{"n_layer": 9, "d_model": 128, "n_head": 2, "n_kv_head": 2, "head_dim": 64, "d_mlp": 512, "vocab_size": 8192, "activation": "tanh_gelu", "norm": "rmsnorm", "norm_place": "pre", "norm_eps": 1e-05, "positions": "rope", "rope_base": 10000.0, "rope_fraction": 1.0, "qk_norm": false, "attn_scale": 0.125, "bias": "none", "tie_embeddings": false, "parallel_block": false, "init": "normal", "init_std_qkv": 0.045, "init_std_o": 0.0558, "init_std_up": 0.0643, "init_std_down": 0.0643, "optimizer": "soap_variant", "lr": 0.00828, "weight_decay": 0.0, "lr_head": 0.00894, "grad_clip": 1.0, "warmup_steps": 200, "schedule": "wsd", "decay_fraction": 1.0, "decay_shape": "sqrt", "final_lr_fraction": 0.0, "batch_tokens": 32768, "seq_len": 128, "doc_mask": true, "train_tokens": 91510000, "steps": 2793, "dataset": "wikipedia_en"}
Each number is 128 + 24 x the weight over its row's rms, rounded and kept within 0 to 255. Layers, rows and columns count from 0. Numbers have three digits each. The size before them is the row's rms in percent of the matrix's.

# layer 5 MLP down (transposed), 512x128, rms 0.0648, rows 414-468, columns 0-127
107:121110178137148188117137133135100136121116165113154105092124114141137120110150119076100126125158195144132165082091122147127139137115158080160100165138142091149133158128121102172087095114150105119091113143104141117111118101123159094100153123081117135119155134156099099107158126113164165136109116147163129130129113113141137142103124115113172122105122121124141115128084111135132163148155
114:097101133083147148135125110122128113129103133101128126134148114146093157154155134113119133117075115134169143131118095129126130079119120155116083133149101108199109112163120118150106110128155123154161150165140175122095121109120123054126109141113126108120153118088091097097159148083113165130111129104121154150094083142133142131123123100145140147155130144108142167109120094077141129120107
095:157084154138121086128116127113110121127172114119098156119099119110126145170117126117127126105162136100099183139146122132144137167147104089110109132145145097162123144120156135113091135106106164093101090080128138094117118157111135145120119170142164103093144131114072147109106111120152151126130077143159079147125117140147107136116149114132123141096133158114138183128193130141124151135090
098:139137151134088125127093172138155107161105124169115155104180125125157164083140092105130130144104128145185154124169121126163122126189121106119082149144139121169158131145115124125119147145097130106138122148105144103129102114117171120129147129140145148134123110100123098102121094136128139139123206138148073128098126183126143129096153147129116093154152112129127134116141099115127101157101
105:109153110140151143128121087115133168121132089137147136115117083135141104155096155146123130116101140128133128113099076126126157109150154143119126132140170137076131102103139116134122163121141147099140135130142133120074093141128140128138109159133179101110155138191097160103150109159166124160138176077145116071150130098133097088142143085149143167131101117126108123112165096129116143146138
092:104143158148137141134120129138138150164131151113118094132111141160126126188141108102077130094083156097104098141123135137161151074139133126116173125082130153149158125110145135150069139136115139080182131131120107123077153126111134118176114146116153160115170142108114136109151125135123107121147135148174113109120137153161131125096118106162128171138089102132131180127121160147133134141109
091:171130141128147161170153138104110130127118062107161105114139133130123168126139091149130140109144075056130117192156140173126138130124115115116125149126096100114101114098106116151152138097170111178158146157143114142103113103140149140142172104159085105150146120113129139129111149119102151130145129142141087112172115121088135125095164131106139125143108099107116119157106122125129130108105
091:114093148108093121138107124136111149131123174112141107096118153179132122122104101158115102166181145092159137117143159088126151119093151148102102119202137124111139133157148114115123153127139152120168155153128127129086125149130105114108111126139126127118125102142136113094146136125115185121150147157143167158126130142130144063111116124127114125169122103160184190150134139141128131104152
099:167158106112120121116121133104153144134136128114170140102137129078085107089121141101125176122126138163107141113117142137125110143100130156099134142155142073132139132132128145211109162091145104134172106103118090119144105129148136146107108139144134124154122116123141130175173100106139130081127154133176113148149127105144185148107143179098131102132094142109120134079127130137134107130153
102:094166126130132127102147137129119125130106111159160138130128128155143154148085130088104125155118132114139151125096118113137151095119156153108116124127095144160109132127136134096186127152117104128132137165072195144154092130163104141121127114147134157177126109105140094110156103150137125117153092132131158095119098163093176171075116123170147159137134174105132160129106116134140148095121
099:162133114167147060176152127170132129099103111153122119115123196120132089105155125129141121170173108139104096144178088143125091121141159129126097130141114106149149145140129128151127095128159120138162133131148123108138104119106130112168157169112125116113110127113138094086109097167090115132133156165114157115112103150100110101137139068117111098108105104149127149143108121116118126137108
099:142141175105102158095123144151147092117126105119110112120165120125164166160137164121135109163146114086125118129125092134151131112120159104188135133118066155140095153105123122092163115131174122152123160135113114093114102113134165161138131110181097126081162126108138154132119125124125156122115169159111127099098103145132112118133118125132135087078137127137099107188156146120123127141122
099:127150091102126115158120145116136157104112156154198130118118171140135157126116122169126141146141136157157174091096165146137108092071122131136080131111122094121132141113164124132150085144131122106122114102123163102124088157195109086129105107074159085143115141093135122126118125133148123146121134094123127108158169138144129161119099136132133151114098147145152103138146101125143124152149
103:110124147187111137096153136151109116126104143105151146123131173116152101152106142169150116110129108122141127126130134122151122134151151084154127112164101079129155146132117107125125146149084135111155122120123150144157136107128092157115085150154073121125138134122129092118100139174139100139174169109128187115109099106042109126110121139150139129159124135103132116122085096145124174137133
113:126093098193113143115113102134135102056116127112155101168143118182128166122140122127110122111139135146109118096124139137122131124091161130125173086093106172148129149146126137110084145123164134163127107124140123136147137147115118110165138160107157146127111144184122123146115068096134104144118135120191147127140120111150145129075110120134113149101086107104125136128124120172116102148117
100:148127096141149142121144104140133104100111143181124124119128105108128157142172130115149106133125182133116131110100091111120139108118115115121136172127129122139106156122132131117085142125130138152167158134113128118132088091102158119143088108096147115134153081052118156095158149144151123124114095130160107162137096124160127146164161149107132130171120111155153198126076130108158107144107
095:124141156141146118142124172132125091121138112160114118192079128167144095064137152116109146147098136156135109142151119155109084103122120181131134116107101122107095110116132148154139136086132126134151108145115045121105131100128120067133103117155104150085135126146107125123113121128165099093155149121172143151084136121083125122124135127123116132100130113131082122102131114133139142150110
103:175119084154138113115082157118071107133151103128127120169109146177110133129121115118146140147166141139151119114141154110161166123134134117106093136112136114147112147119121073106149153124120147109133138154139121094172170135093118103139182118160138119135158130144128114150086091119127115115150106091114128122143142127096139199169117140116152159126150125117167135085144183151121111133125
101:148129087147127130082125111140112156105106088139093087079112113154117095137125131115126086131147143110170098149156101149117125158140128162087149115098117157120122122107152130077089127131139117113097135155107162119094127131124158156076130114134116151113197104100117138142123126148148117107146099149077141135147111084087150151128089106158160125109117114115104119141112162151140153157147
114:132119143088123161154169111087096159117110086137143128133133136141089168113143114129131134154150128150146187126109120167173136141121098103094148138104135135151116130088131158137125131118134137096154173106149100140105137134142099102140115123118132146109114124154138094142183141116150137159165128117157159127119168103167115103157160178136133115106092102093118120119148104065129094163152
087:100162141131118095124113106155111166151077097121130097140111095137096115099133125093124110096142100102136138133105152151098131100102136149126177124101106196144106086171151087089151147130157128128116127119124128126095068120135094156137155099078096135155142125098117142093109126125129146145141139155109115106141099121131157104107080122124129136077103124165122141133091141140108110122144
099:106134144159107107118162162133090133104176114153115108095134109102107145142120085076118115175071124102163150130115141119126187151116131105089120101116114146138120105143091115110108134145081117132128121124115127138166134111112123130157088117084157128158147127125104136166117102184146107143135085129122089110158117107089097125128111138134094129154152115109144123123133100144175128174144
105:132153105121153113188131178116133140120106124198123121126101109127151129124128149120150157119136143182131145126136114121131155123116114143111095121130144118079105108113111110129126079105156118142111114136126141080107168182174120147099129133173156132169098115130133114106135163128147115143139099109146092119097143128101148094134146131146180152138124157097064124138107093114122135079109
098:141127107114133144079136101116120125158111161139116118071154142170164118141136139139120146134126171102113150137124135111125166082130170156139129137148161140138105156111155140113081164151157137178156134161117104122142110127087133131091156144091129115170098108161153120115141146149163136143135103106142122146122089109128140187132132070136116141123146125126141160148112095168070105117132
099:092137129143148163102152137107106107185080132128112129131156084123106110078131116104107148096103127104115134103103117133141165170128122126132137125129107105118108118110110129110097106150141152183112191158159167104125094145135088127138115155133093162109140127115099131115117107126143124126122147104114080142186118184105141124119101139107114147161118126126101173161111156096099132116102
103:093126086162154087110139116175135124137096150117157174129142129169075154112093143117122124125107141128134126125115120123132095117118132102133154140123130080072110103147108117128122141155113118135139131118126070140155129126138071122060141153116157090145123169173120079128148125131167100139119132112090129166145141206141128113128128132155122103150149128130137100138136110118140106126150
096:132080117164134127099134161123148107153170132058123184114174131072126151142080111151125139153098111129130120135162146133102157145130122112070128137111137132163156124122131144159148151165126126133119161117132124127116122128143136094110106137167132117114166093133140115132179127102090119087140104130124103080098104127132158114177126156116135144114156136076145121111143127112135120160158
088:145129074093102112091114096113141073156134098117157069133123126115126144157151167149150117120183132116153156136125116125120175077172106096124137104087123111092112136133153128124165115111153133122094114110131120156163121111134157132141145090150149137141127152119130108177132131129140085132119117138110091098125119122121148116143109112078106138118124147119087128062132139090137098155144
121:127139118130148156109178082135156122114110143148114108088126137122162139089118148117111101107138076123114094104124102077111127119172111145153123122127110138097143106095165082136138143119113135102108143168145140116147131148099105104156180142122154149151146159176133134130125141152175145118146153115140128162136114094132144161146096073114163100111129125132124127067175133149116154114160
094:156108148126115118156092126132164148156139118128100115118148099147114102133147112096147106107189119151128128091157119109123084134174085097115158105128148146110163121074119144132123153141159133159120126116133125118152087088116171149148157131147120127109139187109154138132138124141130136130130157108111121119096128132146129105130111116138128101145107119049188186152121124095104123086125
103:107165181177140123150171123100131135112156116147156113117159102150118146125095081122101121112137132120122146109111141088072090126113132113148111132108154107086098119143120148090126175129092137160117119128156119148140126136109152132123099133152129113108125098070103144129097115127138163153146132138121133125109131169157118110128131091125078130121166175121119053123131152134098154085123
090:157145137134128184103134090129138132179101125129150160129127131150136162162117145128157128126171182103117110084091096177129096100104115149134134160122115074095144110093127126115119073140146107160128139088143138154112151136131109124169104122122123114144149092147110145107134113122088128142189134111146114133109132132159133079146131141108110103101149118166127145116185112118154146136133
107:149110137151134150133140148149097099082114123153164163107141110087119062124163109126144111129110151153114119139133133132106079187123123160158110142114106123091088103111117152117149127111126100143084098100147096147094168140152132143152101122072109117120138156114120089126111167116160108081114123110116141144154103140134097158114138128110093075156100113135092103127106111112127128126126
096:114114132140145139146092132156184151085125131095154141128149118137136106129095134137183122129134165101164117113167124114147125092132111134165125121123140146099086160125152182076135176087140152143155126145110111133143129181131106114155104124111143122136165123118169127098152145130126115088102125144137099101105126161100092114155098143144095087138119160124118116126129083149140138159178
105:117118178093143158172090181126129141147131136124121144103054097101117153124141129111151139107121176115114100129107117103087113148114136151081123119114108120098124074150108121076083123119119140144120175115131134102114116148107108133144152134145180156129155146122128103160087143124131175156113149111087129136144134147135110105143133164114145083126099127134155143140113147126103091115153
104:129149103130104089141118136137153148135122099110097157109153114142088143166142119147116126134057098153113132066144156110101147108143107135109163166120110138162138181147108135104101152146145151140134126137077109134137117117136132119119114154112146141142092130137133168159118140175133098154110090109155151117175105091141144118143114094077098134165117076105128140121132110122113136123082
096:130106145139124148134151091133080169083144107110130133150097198100119111086092129116113135133068127096127121113125145121132148083177100163181124137113175137106147158122072132093131134141131133093106157121124161193129106180119114162131120158147137094123143104119157116110127127126142141117133134143121125110108131128118146111130106127128149108146116113094113147166135093137160155147134
100:186142125081105123132166161092102154110144170091132153093150128151134141116104148106097122104146106123150136110169113169077137114101158123127135132135094145138142131157153158112126127119121148091126126157121132162138131126152113136160117146140150158116152153154100140118135109119135141103105107080101133122125090084118085093116118157164155095130090093099154118174121138117164081115130
076:119092152129107153109119166136135162119099154111101135126120166084161135166126175158112093112136096121121148121125119147087164160147142166148170112138119096119158093087147126137135141138083111116115123073110140163164156130103122127121158129105123181148138119156120165095123121123124110162132155120083105122143124120111153156135132126164106109169139164151131080153119164135109110122091
104:117152130136126144127149169110079128133175156118116164156164132152125125153112122134145094126164165135131110100101106131146128165108115117132123171111101142109119129147137146158103099128147132157114166176132157134132122164115125133156136140119138139064149136165144141114151127138149126131164130141091135108148133108085148153144104104155076129141178144143111077055137098174125137096134
102:166110145140146133161114125109135145108120121121132134092121105121147131149122108130105131131102131112143156161099159107169121119107176156111151146144121119199123135131133096134109102127128122147106132133086126075121129109144065106103145161126156168116112162143146125132117142181147134120137137142116152117086130103139178130140103151079104116107116193112100134122047152111136130146141
096:146117139082129161154167126104135106135144160094169166179134119154127156122149133098106112168144141108131108152156126112124098103100100094152143141144150119093132101169126119163139150100113162109173144148144113152096126104153120148121141157121076178137161128137112128109125144121146130149082119105153165166146127102121127108095096151127136083146125086146146156179118140095126143152118
101:094118123144112149128118134120123138121107119145138130133109099141085149146151134130154129114138112116118159118107154169137126111170152135145158131103175144176143127116143113105126124119141139144121142159141115173157109139119148158189108112146121158165151153134095171113099129109135139145113111136094102157173116147109116138110195095166194168194128110164133147082148157121133118121126
082:133155155111131080155132116130121201177187123147114137125117108148109115122102131139136086127144111158122148117151093114119126143118114159135147154102120164121087130123111106101116141163127167162096148152153136067117132087140136102128122152132135143159140117188135122104126145107094130120174131129141124120086155078153114129181110140135098102136092108149155107136137108156148094127119
096:162127101092110127121128149111148135113138132126155152135136138136128080124130121117117147149127089144086129105123128143140132140150073114119133118089159152175138124096146159121151105109068143132106100138127166121135164154094109127082096156162120135137106086098137112121148121114104089174153115131132135139083147076094170092078133128137133090128091101137132079120133143080125129106134
102:148140134119153169153145108146117149087082141124125143099091128102145136140101155118139137152114143138174101087105094159054114118111113143104132155136113099137160108139115120114105103156103178127158136123145117119104110101153134073150132144112173160115136126154136092134154144137100111127125120066109105143173167107137120136170096102133122116111104156144135161111097142129085129139147
096:120131091106117145128155113136106135126163140123123165164156153077174180094109142109096128131125168099132153093098127168131128168112107101125104138172168149163132137113131146123149180112118133105106132144106135123145136118133151079116118175093138137139149121125106114113166104114149113120116159144115116114148110120134082095190134142128153132123113098142171156075129156145146103131102
107:112126116124164127138162156129124084112161102071173128107125116139133128060171185160132169096119090138120152122152129147128129153109154117125124169156141141131149148149149152125113129133113133176127133118081128153144108116136136142100145148108089101139128161170121090154125154105110121137114129141124137111134110110101106153084125148103144111145082132160118146160090111171155082124106
102:138086119106118109091125104120117149108137143127138168097121132102127110142127127146146170130110111133139133139102184123121166138153108095127121147080121152170126061097107156096119176118134146105119145159164166098134131131146164159148147104198127141111130207123111137118117127143100164115127121088123115097094138146133118132163113118130153104118112131126155140103120119125123094102170
102:126148168117123147141107133126119163115110121078139132143118139132113115129136116149137063143121118184124222110102112160136138138131120118089167114145088147097127145129140140171129156131110126134137089142132132115118125104124095092116121073159103093129115120119155141113122114118143131113102124134085123149097102152126096141100139137159117089100083119107132143138113100146099093189096
092:148147096134117094100152131179150102117132121066151121079147177106135123145113167170093150099103088172117107144116144124092156137128135113104091116161120136120105124102118124125161126136122129141119160119126118185120088102131105135103116128131068117129125104143105136126149119124148193134155090121118144160116097102167123109130152122138091127150106179132164124153132113107129152116133
107:101075147115158100157144099103157120120115123123105159139125174158146107136129144124147061117143144120172133129146118106115124141113102107095153116144119136121124122166194148107160137120089115141140086134146124131116100113105073092138102147107124102104119144124129152129121114095098097163158140117103132146134113139167158148128114169072111096155107097152138113137158124120131138186153
113:142148141149101144165107104153126137138097137131157072128162110125140117110139168130067103145108146109114158143163143118125117106143121119130162130073108127120114153124155086121167088090117122159149133075121121088116119170168101121116109135108133115141124111121134081122147127087137115086155136151141114113115095102115108110149124087160125107117112115080197092130135130125151120119099
097:116154149074097123104110127146127115135134115125135134124141136142171136112081172148130132154116164122118135090101107168150108097124114146148132147164078101109089124154113078089108125095152137146109155115151123173117134134100125146155171084157100133151125111173126119110137117082190081130109144102138083112161138132103137125147145119126142099131174123128155125121113161156103135138134
104:134121129125148128104130097107108179145175100137111146130147132107134122156100135159150117178133157117123140165084117187147112115106101129108132131105155167130116138119141095183126139092126105126100144163116136117138150136118115150170089096120099120139144129099130101105102141119139157152112091083175082146101138121105119122156125089142107088112123164127083137164175116155093128127137
# layer 5 MLP up, 512x128, rms 0.0644, rows 415-468, columns 0-127
115:157141167107117125149089109142130118153114066106107156139096099142104186141121095139136146143155139140115161118156174091155128136123134123075158154140121163064136112119117160165166118154101167124095099101152099116135122090115125154130111135097119163124115136119151140139086140117082172151126132103066130129143123138127116103141120135149115105075139140151132107117132135130120124127111
103:132123105107168105113109052120130134160102123143073106133126132073159123104182106116124138140109104126106116153155139108104130146162159097162164170139137111110133094131099151136140127121122119100150145082124119111137109117126119112121158113112094174129116130116159111147110137145156151107132132117106104192157121136095078132118133118151130168133093123122111100149139092127193116118127
098:131126137121117133117111118076136091113165122159088157118157145159170093109120168135104162139127104143111141145116130131162086185127108069061128123105097144162090128147068141116136126134141164132131110100115133117163101161120121137127151130160081128134143113141100146148072147120126137137146182158110143154123114126090124113162119109122132087124143118164141135107107145123138126129136
100:134178127130127135096115156141147069129149117137125107126146147135118095103173127129128156142147164132134105166122144177125118108112161158115069107098128172141146104120143141123109155150117125142122118100135119214118130171148152099124157104121116132134139125152122158105084137105081108187169145133142132143145158110143132120148133112105088138119124095148121112119076141105133118097150
089:099124115100134151149129113130143118136114095121133104127163080152146097145121157116109092104126138148123114137127132119136141133125142130112109117141095117138123096109167132158094123142124110103095088127189055107133127122138100140143118127175133130091168133098066111079125105108137130096104156113103079161115133117110171141180130097170140181104126146137137161130117144149142110136161
089:130157109125178128110112135118130098098110149103110137173127100103101094124130091128120159117121124129106161154132152102139105108096141143138119097096125085150097126137151098146123150153080101085145118109163131113141144140149152109163085098097093129126104147123122165101149116122122150110108146116165151111130139118083194124136157130082119111161090164175109136130120140133136141072110
096:076132158112111189090156137101148143101145144112096121105103087157131110116138140152108149116140164113106139129156161122127091121082104112109111114111128169102125114111106113126125129167101145112148130087122087107149146153164149144124113101149147164157136185127128164154111148115125121117083109165131114061141154144151167121135146095106146111121099106144105134086124121156136131106128
094:093154139124121111177107157090114126107136158128151133133088137158147137121091132147126100090127091119098093160114130100157087094103164153075099107125110125148147106172157156156177122124108121146106147096155139163112122131143131174134113130118108139111104152116113121125117113138091117166147161150109134165146076136128108084120127080113142137147139142159130139118113164142105115169165
108:150136096113084123143122124103141074143112117095158105126134124134107174114132092151113107137144155158098162121122172133160154121090131129139099103111124101136102147124077117143139122114108152151116106130162126128120096112164095065090116141109181142131157145119128159126116126150135096144092139158091123131146132116092119111124124160147106155142091122095144087077141155087084125111110
100:161146160100122083168144144155110148113133132102120117099168197137128101151138120120142136154145166114127105139105127151138141110122127144119117154117136167138139143114157130096091111121123096073091083140130127153113141104160125159096139091109112111148139137116126151117108106152161157169131085132121105160086158095118104142132135169119138112124102086165135149146104159137108137151066
102:095119097099123153088123120127095102128152084127108129173143112130118149127150201144186079128148137187131112135121156158131120093141136093111111095114140163147146171157153098112122081116145089105155129081116091161116116169109139127107149132114131116135116102118094105130104107125123129134109136143139114149126135127124102144113160136107106130149135155118130159063141123160141101155132
103:109136112102146098167114116137107156140151142139110112095122116106130139152117142118128160142144114117117183146161144112086121156110100151123128102106142093140125166121152187124141127139099107080132123130085090111106153198168069149097105130142107131072082117126127139114125125123081111118159121114111109153119134097123103114146156133104166097101130126121131119171132101155144124103157
093:139120140112141134117064133111105075143119117149122169091155138186112152094085153151110143151128112152152130116189138147108127129075136139098142143157139152110128117127104117138158097142107107143125099155096119102147139092115169146146119132089118074136111131141132137125132130113178138146087096158182091148141137104141122103112136114132120124114119131106116125098107101173162095128152
108:099135127136117146137143120120156129160099132107118154078131119094136138129165171143131153164103112149108114129112116133097111168096115159176145140123129157160107124180124101109153121114121072115096142132133141133103163126108163144156165124120158109141081109107156122182124146117154104117113131096134133138169148149145104114145151138137123096112162163177103115141090179127187142130128
110:176160185113163129084145143072102145121118145162119155093124102125143083132110157141146109092136109126176175141138142136168154109130120137149128142141133135138131125137118115114142150110123099106139106163152135089117112099110162162136133135104123149106076123133106166114192108157141102121116157108125105131126125105111141165138120171150130156113152128088103108116081138137075123123143
101:134099136142164128089116171131149097152142096168128098111137118115125169157172120094164117118071088145143141137124131114138128128139109136098124164105141137138092121102150139110122153143123107157165121148105088140113120124109094132079144108107097097150154172168137118122165121144144119119099124124123140173103133109178139108114112067102167134091076140095145125121146133143123142148155
105:185150132098138124108144140139141103159111165075128106117119122113113123124095122146153152137170136135161150168123093130145076150116135153113146105144118144124127161151167129129131114145144081160122102113099124134137120130119108170116145115125139125117127133116145152093238130127153105098163115150137153115106110150085125166135150133164133125095118152127113147131082154148102144099113
093:154171117118087123125127121162096116137117118134100118156121098141128086124132178139085160100112136123193167158135086149107093162114160124135182158090138166098137108129130159107126140100128104173159144131135121127117125142121167149103127126085135175141159130123120085135143112096169090097104119128108123155121116121105132113122131098112134093125150147086129123123139152106094171118120
100:100148122127141143163104127135125139138111109121168122104055115128106130152122125188142095132134105121132108096164161104124094128115080127121112138123156095121191118115119124158126124149129114116133088131122112090095136102113119119110162128134128159153140142148140093085107122124117108132183119111106084166149117063102133124162110103119118147109144095123109090075169132138119110153116
087:123137110125133148154092108092126137126128127111093165122114143095139175137141112146115165113140102175124136136129149109152109090130109113113153149158095125125134139133137143137144148121141095151166165122132131136083131155211147155162130121073084074126128174149131130148118115136128119096093120124150119107140136124089139118186107152131133110159157134117150102162117147142172104087158
104:101053116149121141128143109139129125087153117088136123077143120096131138129093159123169129147134114159148121122184091196109131131113164121120144090163128110120133104114085114141110134160139163150163149141132112072149172123106108141087150122128138111109157094135126096125103123099119101129152142099140089130125142098141128132142139140115154098139146148137136142118165126134132179173121
103:117129144141115133134085107138147160119106129130109136117114139151137151130132102192138140153106143108091124167135140150214119114101155132130090158123058098129143121137100156145134103153142118133168158116156077150124123109132145137110165133128112115132152155107121163097090105150150123166145072118137094088155130087102128149156121100152097135115144084134117143129111126139107118139113
099:131132145117120119098114110138116149108130140137114107123100127159069118114096156097192136111085146084133156100108117151080107112131146119117115150149132146131138094112118123124135113098139115145102141115104162125120127107135084134094150174145117072124134137097142149100091140131110095091153099158126141150153105112093117129099164156144163155174130119160186137152178147120111134161135
098:179169117112140106181095157134133116127119153131143137121143152109145132132144145159165125103114132122091173162172140117111104122132157130123135125106144147124156151088095161150119110145110135145173101121098077111157131200117126130115109121093131140152176138126138167115121134154149097164152089171143172140148155127163096142169112154101149138127104127134115129133135150114147104112162
103:131111179138088119136125130128125145140114148102105098161109126166123171165169165111104105151081132161145150096136129117093151120132188137139154139067136113132071137129120116148114130100115139139126153083131117120117133105159084132143083124142116097157123128082158096122093110078107142150145147128107119182119153124101138122138125124170115146129145145148098115146136129116101113091120
103:133101174126065116160140148130127127157100135129114120117097122106132120099141169160184123104139096123103132145128194137125107098127172097162138142104112114154132156083151137138121113129107149112113135094138146145130110102145137161133131117150133107094115152140141134135128149164117102126137161184118166121143137107142118117143175127135186086139078129121154112152071128111114085134146
095:159066083163105127123126141159132128098107127085110098104139095154145157116126141124116117140133098148109125126131112122137173102083148127092122133108109121112136154148113083087148135125127149128139105153165135098101119134160151153133104126104140166084121172108110158142110148135141138106128155157112146128106116144131185181132125086123153171143122070108126124127129142115078179132121
105:152126113123130133105152158137144130076111111134120087141112152155109080100127112125131143154165145135125110148135123147130137141112112125091147073146086140105179105152133117147114144155039102122111130110144120138160152160106116148107165102096140113129093119115115149118109090131123128140095153117120086103118158117096135158113112132105149110072100111134110164099122139139091128171086
098:157126129147139141091111140121103106163106110120127155136107151124123114130129093148129140069134147119147125102131121120130134119128151161155169150140128140128128109134103124160128148107120143130143123109086123121135110092083093196100146150136121149081109125166109104154099125139132119097158124106114195113127057138157177082139126123145089121143148099112105114158160101122109151073147
104:091177132127122090126137108096119102107106104103142136152138103134125171133114114162168111132109173164131150151162143105132146089096145113152152131112118123105136107140118114170124122092149146116138112126138119107134160141103068168115170074103119088119138125178120144137129116130126128110145120142118127157125129150108123092162200106133122126151150103130174110156121146091081165107136
087:159086168125164114105133094107142157085089141135149168131071151135136153108099103080136151121160146145141133106173157155114145130129097137114100131113111125148145109145122117127138115127155107102137098129153151110149145113126139117101158142122146136121115127127093134089180128132125112137180124099157103096106164096129102110128147102108130128143125122136134120087175080110060153126087
104:114126116151162128100097155104161128153132180129110116148102170106124097094104107092123107123111157137139111127122139127087157108139150167189121131149126165115150140097097102130103119139116117108168158130146098169114119099145140151112116099126157077150126099153125160159138116090106131110126121135138188132091149101135151146158095124158151128117133135110124103148196117099124168129142
095:098152135127158108102146093125135104102128143181093133103085151121135164101128101161145134109114142094148101176129149113189104123098118144123161088134136135123090104143138156096134093133098141128094157102114137062113071091105130128141121098117156119116113130163123099125120101156129115134113143127118125150109129133125105098116128098146171150129143120100171109098081115158127102143102
102:142132133169123146123166165134114124113148085134092121125120140112165105113107147157120131097115118151107131131182163117139145114146128125128096119182148128150165124133096093116155102121143087176140209104138159093125139136151091145112151187142107151125128107132124108144147143148143176129103109115095108135093142149130086119119114110129127153141089105095120119140086179116128137116109
104:094150166111106165134151147108139112109115115137120161090091136117143101110134133130105155149143134108136099126162125125115158135120123161112138151128162127125109095131140114117133113135125180128078068112143154128181144116125098100136139128102100120074108114148116127196119125103130097100119178138098136126089092120180112109129092134082079101129123148168123140129098129117130105094113
093:139120151127178163131146116123088132150151094111145114112124140097124168129141159098139126159111148200152181144187099136139153124119118099152103138159160142133126116146163109129126102158135182153120153109130102111140137122160129125173124141109102142152117081134142106094126110161144165122114098126087132116119101130135138124145118130148159077095163144096159114100122142119153173122112
099:134106130126117099110109109131137129130145112149130138141096130093176141111170096147159111140102122193106110123127119147157148106153122117124130147115134152102097159093161157142186146088118137156123127166155125141153112138129114114126162138077092083124145142149128114168093121159095141140146126110162126095131105135089138144138121155129124131162179160084124110146138099134080116081088
082:116137155105129141147143146167070148112172139129108129156100132136125151185144123115135138130135138095115129136110180146152177129146157173155113082075148112104112132145159149145170154148100151110124153148111177136137101108152135142154139122113093126164134126109128096127123091115165148084142125179105126150128111132092129107139132128114134173105131114156124170155101092092143111132133
109:167090113100112143182137153130120156103097150118138113152096110109139120108119145149110113125133142132153128115149118114158138203114147137113131162085177122143110146113108131130179182103165130109127118139136110109146108100148126108138121164136109126155144146073108078106089133148142122132150120142142121134120160081117113118116070136172161127100113129115132071168124127143114140124096
110:147091129140076147110137104114140111083112151107119149149140138149152125113142170109109130147124109095116125138115108163129139127098176118125130144159077180141116074140148116178108162087089126175130140134098142149129153119129142142122139128125178165123102106179138096140142135097177106106166134110112149142089145125120102164118087127139131081116127125156114117141093141131112162119131
097:118134114135121131091127133153148100099100128145128119162153142048123139141111123124149125093120143163105171164125120087076147096126171137137096131142114114110122136130113132082138113165175109137104154095121126115142127124172081114129148174163135119105113179090129133131146114116125167106112118141142117177103147140106100094090147127139124119143111104156105126162131115107107159109177
099:094105118127092157096157148161105122113137141124107134137105117133146096170108182109165194146096170133124115098135155132137124116086162151109160122144132142159107136099146162108155150112125113118123132112169098122107078154146149149145156148101113149132086107102124106145133124132118105143158166138175116128137118152112127133168168136160167183116140140085108137116093128136160118132130
085:126149136076133092110140115129126098123096139137141137141124163128109092116111166161110137093095133116126119125127147141139161134119183112167102086099068134176103115137169155130119155144126129118162090119130132151132110153136086124129101111143177100098098135100127121108108161114197123131129135177132123068120100164135111145126157112113099107154136137113143150099116139157128133116162
096:161151149112131143141159122102135176146163093153110103115113127134149110118140111136090167084110107114147107165117121138111120161107098091122177160107128142124109161124131138099108134148129158127092126105164122118147145152131119148116124152094125181123165095087079115147110148115136105127102130086127138124123117134148099112128112141151125066138101144148097105086168127153177185135140
096:155126088160132121133181165145093122111109136136156160114103145143136107123144128124129088078131106154137114139132140142112077126089142170113140155116142108143177162162121125115113162126154134089136111137154141101116155132121124148115117156101111113140097139120178118140143095092141162127109136119105086166134116114082079085143145112111138117117070119119144113113168145124169081122156
098:133135108128161153116134093126075137094120145134119101131137194120097111120159126096152158113141112100129148142174173105119151080128141165143109176146158092116167086092139134148153128082152124166161122143102147105171128145119156152139145099107145141104172119113135150098137139096123133155175153117101164127131147153127146137085151126104137155164140123114115126145157118123130136137158
108:127149139100155138087140164143114122103106100152155110130111153154117149060154140110136171148090121148149136085116195121162115149158132108096140096125144131172143134135109140164098100115106133143139159139146118153128075119159119115107128153115113101123117100139161134159177150122172115124099134130140074097139118104130122140064106124130111151152167125112113110118121140115161126150142
097:134149087115131142099128114142169094134145180146135117102119115123138149071146096173126110145127140115118115131134131111111112126102161110140152105087096113130111099106139123153132064097115152162102134186152132136129151112162093147125157180154151107181144167126118147095143158148151121164155135130099094135125122104130136135111121142115129140139164125117120118142131100106099070075113
111:135151099124123128101121087138162176171079149115126132113131136128098106109127094134102188114117173161123141145124128160149140144101120103189099126110129122160141107084145152102121122142159111176114126124120140102155069090125141173154151150094105130099129081140129097110109115141150166091135137147118127118131110157139126129127138179134124106148097144104097139134144145092090139124128
085:087157115110162134119101123141119130076084114158093072137125115148134132148124132105132143109129150097148145133136082123125131137133162148080163128140102147113141142122177147136143147128101084159116141165106144052109141164114114110175127120090110166139090159112146092123123152154116148136106151121093099143152088098109124129171158145123110156145143095126131158111132138130139150118114
105:130110088154137131120089136177185119144133173125066123140103138089140104084110123154113109108151117121095078093145152132153189135147160120146150095125154117131139106129128182150141116100157083138179140126129126102116113165124138103100132144125103108102130120132128105087130117139110134118128144128139116167091153115108154130164132130132159163158113148183137106129150126122134133099136
099:153097161162099128165112100136126134145125150119163153075123158116167121113161155135124134144151135145127097148101113155188125125130134154124130133123074144132122110081120106113152089120123153145099152133122116126134141098140104126090179096135098127115134142134135088140157139117157117117113144123097122068118170113113160112134073100122126185158133079096152168136148132161121141132122
094:155095170101124127166102124121105127164114173129126105137108136197112124132150108165118095129098138094094146100155134159107140160149124121153089098140157128167156072140164115163131102119148127145142097131157130089113091101119129118110110129144135151122129150099114136137151106087128109127168122117081165110171130144136131168140126123098104156159125153157142146120141135171099161127104
110:104064096103096121095093115129094075164136140137165153107143144130091153135104122068136130113159118144120105097119180115091110118127139136142101106089153136101124157096116127102089172127086112128122160122094111150125146137142103152097143134126106149093076157163100124118153111121122080144178103151109097094126134135125103125146134130122127094129145126117130143146153106144136120148141